config.yaml
num_hidden_layers: 12
intermediate_size: 512
init_std_up: 0.0573
beta1: 0.9
beta2: 0.99
decay_shape: "exp"
batch_tokens: 16384
doc_mask: true
dataset: "wikipedia_en"
Each number is 128 + 24 x the weight over its row's rms, rounded and kept within 0 to 255. Layers, rows and columns count from 0. Numbers have three digits each. The size before them is the row's rms in percent of the matrix's.

# up: layer 5 MLP up, 512x128, rms 0.148, rows 42-88, columns 0-63
# down: layer 5 MLP down (transposed), 512x128, rms 0.0938, rows 42-87, columns 0-63
up42 089:100115130148118169134135143138115110127132129148126142113139119079170132151174126104121101105147133084149137134111159123109171125067091093075107126096148148149125148152128140177122141155104157
down42 082:155092144119095149151146105107103126106143150117144125143123106113138150133138108139172127172103110110093112084112135109139168129142098156116166096138131138109139143103154095125153166119153149
up43 089:120111135143140145086158133121118138122136136099149157149163161154190134162115155164147124143145113134104154139146159148130103155145128102136138151136158102173130168140192169133121152150152140
down43 085:115141118116112129144160091103116144142129138113166108122122120134141101138129131179106103077112120129097136138128123104148084124131140109085156105135133146173181140157117125143128099112106129
up44 093:158154142145124141175135092118147133129143128110171122161150127103169162160130119122043127146115159119113130153115107144092120151122126106111128103076184127117114135140098171107139127096125169
down44 089:159105121139086126093158132100122086210149098137122130093108124162113133130140123112162085185079154142110155124186117108169135113085124121148123090141127136109141114099166127160167138142149104
up45 098:113159120101113134122104104145109130135134172151117094100109113126120180137162146116150138098104132090097097121102122165104137131133118147114122101103112135145081142125133105125148168087133147
down45 095:139116132163122130114121148143135146119101076098106124112129152094114140107120146152119100157106123162128098142134072149159087085099144091138163161118117125057096130079165120125112133128078088
up46 109:131145149130128147110149134099130133104140168126159091123166114091157107185137127124110121137120123114100107167111116128129118146088107087100108144084178071195129096089128170114148125081163125
down46 120:169129140134121176084139115081104096143152130088127113139103146172105089133122130174124125126085136157147127130142121110118109108075133154127126109136176124157131121140126088123176151136169137
up47 106:140112147139105145152122119111138097078108156137105102121192138109136079159145135160150122123135118114111116123116150147120093118153137133099123106119130134155170074119160127079117190107124092
down47 111:127110109155125122113133120120094138139133092091097154120117143090113094104110120170096094164142105139135094114131107139153163098085143077139104115113124145130118096191134149121134098155118154
up48 098:113111094167120138101090144130174121113117136157124137152138117157122117155126111093143155089117121157097111102136142131174132119114126135170126121129142142158143119097139123145092175138123142
down48 091:083132154121158105103114123105135137085132129156129140081111123147146119127117107123121115151115125115149101107092125131132124114146126105121125078099122123086134142154176108108177123097188140
up49 077:151176126134153127157127131106150160124107122112185156128142103114156115178129127135151172107139143143123187152122109161119126152130142162126119120114213119160132166092098126122090139118105171
down49 072:112138159150117135080095168117164116121138130114160115108115126169109142124163137106135150115079149180167162139133153090143136114107098180145133120124118172102135116182118115135137155171106136
up50 107:146143132117169114138117114141142150088137174149121090126145141106154123133117135116130131108143104159129116123045138106185151132138177139121099111162139126177139112181164150123135139173128153
down50 124:117151159118117130183149175143132122110131159102187133137137090142166106138122169104166176098115098158132113117104145173148105100121088099102137128130163153124153158143137152135151155121130182
up51 094:133127103151161134144113112142140089149141161167143115101146126169146103159133087150117126120101131130154083136116143128144145149151169107136131143102186158134091108108160118128144142128120163
down51 098:146201146098101129130145131151135190133153169141111154134142164084139094112112135110115148102131144136119106156134135141102115127118085134142147147114133117142158125133148126187118148119149141
up52 104:147114148157103103127091084117103126135137151131126113135134106129130112166102159123108129112153136136111113095095157100177107155132144077118158086124146098126119168069182153129142099125096080
down52 111:110120146150140130110120112120132156164118146163074133129108141154087113182173113136088122079091111100142160144137123120150139111148145145139126120124138149089145153114145130101127114081112102
up53 090:118096054119166152131119132117168126136081136146150085128107136128109110133139137117159168135101140123137121130119141122163173116134134129134074141108113093142112144099144121145125124137125172
down53 080:123142116150159151081108183193143142115122104097165144152121114074145115131127111146143105123069145188157145131135143130121105170146125130123145106109155152150104144145114133141127137119132112
up54 098:155115071137139104133096107142120135060123138159133087141104136157171115143084150117133119099109127140138120106105107171147099142136092105172128163151141165171138122155105116117135123098131130
down54 102:130119137139110135123146095092149156128164163141136133108121123150147157119130130159155113133156118121086096128127140105116106128131092085087132127150113140152148130113131078107084079133145190
up55 097:150150154170151159103153050134131139144105139153102100088133113166141124156140148109092151082137093138153114142100137147120103103097160108118115094126144117195127137133175132113134148146164136
down55 100:156064146135133106147088153115115105160132132131085134095155083141129133148164148145091129132111156134126124167098116124138167107131164121170105100150138139141071087130113079123129101137116149
up56 094:124156137171112108171098085118112103144141122107130080129087115136130143144140136096086155141137122154123110169089134166108170131114143143131133177119148125151114126136148145109145120147144132
down56 092:158116127142136116129158047147130149094157147112112102212104153122116094107162113149136152113093068151124162120104155081123133141119161128136143110133164156166112096085139111126096139146128132
up57 093:167147117133084104141168109131147126119130143109125144122163107096124081143112110085170135081136108064115114114086151157101140140137098124122135143134103098148142147129114136116164172102153151
down57 087:169149101129151154101132121126145110143131121124170128155116137103151147088123133166106146148130112140123118158132093117122133133129124104148112108147141078122097127149078146150108182118213105
up58 104:156133101100116139138073121133185090135085156124136079126120128112135118122136143092099156085124120156117117127136123131121118161110133107106088152148100103129123165129152139194193139097106127
down58 099:158101101146155095140118130121139121126107130077216107167104127069125094170108157166146141119131129121139118122137138167148132139116129141108098120104103132130089173122121141127118130151123123
up59 101:134139105155129135091103075148069101138115161151135136089088146099152099119122200144141142133112113117135105134149133136158154168154097074124110121110140123166146120125182136124113096101118127
down59 106:102147150138103131141139088094139129115118107107136138154114113119149083108112123129147159107152089140128141088128106100121144126127147095116133150134090129116129086139135147141101109108128092
up60 091:125179074162114120167141125182071144163152159139173094134148128163150156140106163149087136120120083119130147126107142102112106111114123121159130150112177152131153168140120135126117146114131144
down60 092:107081154104140123154147125132123094146113135105129164142128126109149132119140141137146103074120167148114148096145109148129133131119111079124188116110204089106155118174120154125158127096143118
up61 093:163130120184120069124102136107136137133138142160127104089122111120138111138126114078173137121141108144145104112149080146122130148133150131161104148127120088141116097125131116159104129095107137
down61 086:129108115116103137082136097165116121131159129149119147110138175124103120094123119128130114095146160088090146110133134153108137136200090138132098105152113099112118113133111107166134127107151112
up62 098:144128147125125102141106110130083138101083140153122137104166098115138084138090121101135111141163111068131112167130090135132113163158118111158114121133141155118132141088184118135115124078094121
down62 098:110167162142103121151140092116093095092141105155133147115141160150110147120117093124104117102154100125121112167128129119146098089108135119126181112141109095153142105094113147132142120104122122
up63 106:171146096150105122140129133146115129107114181111130083136107120145159109133136123115089166109146099142120121137148147106141142170122172119150079110108163125170157132171125109166130134130112127
down63 107:088099133130132118121155181136146126113144193130140126157120103079147120106096134073153139129151128096115113159129111161115113122142123171128117106169163122082158119135138158119152137123123135
up64 102:139130173098119157132153107149120098142126153144144136122150120154149105140142137119142151126167145087131115146117152124143120165122142103071158096128142066101135118124198134132116123120150117
down64 112:138153121123126157157162140090126133144171110130119113118117147165115116148114131135129159123110106172096117168127130134133119144121082113153097140117149094134089112076139157132186166112143126
up65 101:109143102134129146132122122122156097137160139159132115136144128109143133149099173146126156090118129123095130138104124162117113126124096130113124098130139158124156109169149137110095132110090178
down65 096:146112140143119158121128132090152140128166100078145142145136096130133133148127092100096095129145101125128119096123184128120129118141151121132101091088129113111124161116120177152145147117122128
up66 103:124109063161173123119095136127119144100139146148131123103173144113158107129120151113177123117124121115074165148067075151106117151162146109160103163132156117134111134132099105133130110140100115
down66 106:120084117147140153133148194119081100070141106129151117107122141101115100134132113132168147082128099145131114147132126165127160079119165075115129148111139150166102124092158129141132099142132109
up67 106:150118148143141125148104106153115143104136119146108103093180092101133083124122106119146134115126129132123115139119093156156110167114106076114165174091197141123172155145137092145121117092136129
down67 099:123170126147102167123081117164127138131131119168108093113135137124175126114117141148181166117130132147129105102141108077099129165115084136119108065113143118120141081093147153113161110123101112
up68 110:143130143119128132109120109110140100097131166127150118130152128147135123156154087132109112071121136151069109145094098112112134175095152127144132104125121133127118133132177132101069132117147104
down68 119:137157121138123104090166152152109125106149114122155119130125122129123154115108119168127150125055116144156121153122168121119113131142155112138149154133107085124141138119115165129126147149120145
up69 095:142111069101190117145145156153157114122115152142105129114145122133125096134120163084116144139143080069116161087100103138162099149111122122143065151109122101123115117122195105156063153145119146
down69 088:112146138122135164088134152150164103117084151122121114153101125096107146150173148151155119123141108117136093108134194119101124112098118131117126099136135125165104181169117130158123133127139143
up70 118:116111097125106120146121091163135178119073162162133073107119140139131116155136185129140148099102097136156151152084114138093150122112141123126090098162140111132122145109146149177116134174125118
down70 122:108173119110122137155088172134094144163144131145160122128126099170121139126114128113106119131175085096158110074139133098095113153110131136156082101151153131108083108152141122140148105127130133
up71 091:144110156143089134089117125130120104100124123152143131146099106143141140144108080128099132145123128127127100160120151131079138137080118140115154137125165097144123107171128186156108141143137138
down71 083:119141125152104189136126112127115159134085163097146128141139141154127089069104135166115143170116124096115142118106113132145126159126137132139135149065131144077157131108111142115113141116176159
up72 097:163162120188114126137096116117116114108158149149110119142119143088159138124115100086096135126147108159116144136102129128083144174097138114096097150165122076131125139103147158139152136137137135
down72 092:176125144115127099140135155113132145146120142157163124151097125129093120128147138128131138142140133124137138127170119128116093133130103159124136127080124106104157170095108099150150102110112158
up73 113:135164095104138082115109122158111144145124131150152157117172096120158105151122145136138109124110070101106117104112121104148123171141096117142159131099099128133150128135151169140121143129125170
down73 114:123104179136056123125117156126106091138094089135153132152107155115129142100065165133150118112152099135129133135073099165131114135121117169153151117108104144114148127121122135133115155131077125
up74 089:129144119132152114081138145127175127139100154142130136123152131103123134159144163103155174083146130150103119126096153120171149111106095118119098111091120141146100154100161145161141109149149126
down74 083:086144119131158092133154163119143109144117128133120083120099152094093139126153137161144182092121128143115137110106106079149132078149160142134109125091129147108140135133141095143115116152094117
up75 089:158128104090083101148121129140136183109129142149125137146099134116177164159126151131090148127167095125116085170098162134127131094085118112126117102106147119151188169139112146112157155133143134
down75 085:143087139162163147154157139102151114191132100095120093134150134154145155145140130122132112132161126097146096102154140102135097124131140109123142118155133181137123119159135099138125127110118155
up76 092:113109123130114154076091114137138117135109131149142096140135128100156068132124088079116146141094130138098115174124133121143146141151122090122142115112130060126101135140142111156133111084125144
down76 093:088140073130123110151134119152118125095124108160131131131099099114145150134100121148187118156093140122135112126139172130152118111131110091123084127122118084130133108119118134144118143164132156
up77 085:159095136163122162142153118164159115127135153152130150137159107127168150153083132108141096130178126053126129144089116136111091149129120101150119138130123086149173105091104157106139099126162096
down77 073:165135098132135100217157171128124118115124171131163146127143096123157145092124132132133130140128112088129092133116148148134123117100152126101122114114156144141107116092143149122108108147122130
up78 095:141150086208120118135083110118153077123134122156134131119146134137131090138154111097089184139108130155109121131125130169153131147122137105091095187153157184167132125151136119129137127153101142
down78 087:120100137143141136093119147086126128158168143094165120137077169151065123084111166129152155143131099140112150140128120076097144175122144149132098144117160125130133159113152120131165126095115124
up79 108:151142117161174084143136103136123152111126129115115114108125110123127154153124099143172130081101114144093129163127125154150071129148110104123132135145120127143080147095165145151118164085138132
down79 117:147139135116090159115116147140131109130162130116070171125114193128108108112165100132125102143122108147077138157162175172149141115123167107143136152146121172146136099133156163086138139132156119
up80 123:134172117132111149130125125148130137128129151121147139099139077135191109129094122107119164138134147085115117133116130095104113121107157129122153121118138113125096123155116109131114125112107134
down80 119:128146140186106121103156111131129079122169177110145115153116147148131133145154126146151134116115140150114164133120152128114111105147069099153110127130131145125090140117123173101137170148142098
up81 109:094142136137112135119133118122148101148100156148153132095127112153138132186101149135109127102123147175089146160068114160123114153070141135106131112129125131150136120125131195180162136086154121
down81 127:127145114103152146180124143101126156133154136147128108130157114152145130151183170106085131146160110112153157180136144189112152099141131121123145153114127124143135147159103113152138110101136159
up82 094:118145148156140149136121130088127159125146143141171075153152041094168157137122123090116126098141139112117105136079154157143118126127128079139134104111117144122147116183158138127141151138151172
down82 097:123093166149153171113168136124111096109136079133120159124115112099117131169123104138096156127124144133119084134130125119151102099070126143113141134106119123146142157122147123173115098116138095
up83 097:143161156135140133122135125127107126125164145092154094167113126170150125159150127111160154143148112123147157133142108097116152123119157121145113135128130162134094128137113141106104104087059137
down83 093:128134143101107116152146142138104185136163136121183120117076110089158137147098145148139148134157124120107120109151128151103139133113144109095108121114159117151014158148125139166121077101112134
up84 092:163143105130174138173107132167156131144110110153160137110103138125158102107069130140110107110059114102109142138113121138115120165112147104110095145093185161130174144121112151124140123129161163
down84 088:085128173082109130116130119141157122166110135132122134194151155130077140092140099088169163117186132123153109141120140120121134166119092151116093113133133101144107131169125116100129133137111151
up85 096:132122082128156093180126114137145137092136128142097134090113138117156113120118158103116161114141103129100148112098111149134127119099120106121103135123132120117088103138149098124114138150114140
down85 093:153165136104138140113144129117148141114123121132139107114118140120131153136127158109134128114129161067112118152116133157107128101180093128092137119112149154115070174087145072131160159129142165
up86 103:221134133183151110130078137156092126140112137142104136115165126129155120133151098141165137104131122158113091136120142123148123161098107120101115127115161105115160122145139123117132142117124155
down86 112:154115140090133144124083111120150187175099076142087126130124135142176119107156138128163099155114136111143143066123112126126169127143110150152159124105127127136136100118151151100119112138084102
up87 095:140108087145150110096129104130127125116113146120085138140150153100116123154146183152142132126075101119087126133131140185122137124139101153137125113125133137117149141102179125140077165092082125
down87 092:145135086125133144101120103150153108123084126091078149110127090093143142104124127093150124138128146135119120066153143099154156117110108123127164096130124131112145109164167089106152121124151169
up88 106:149142105154114076155100130122118147116147159095136141089128129116166124153116110142102171151157117128098127139127159123121119111119119106111104168180135149171142173138142157124137115131082125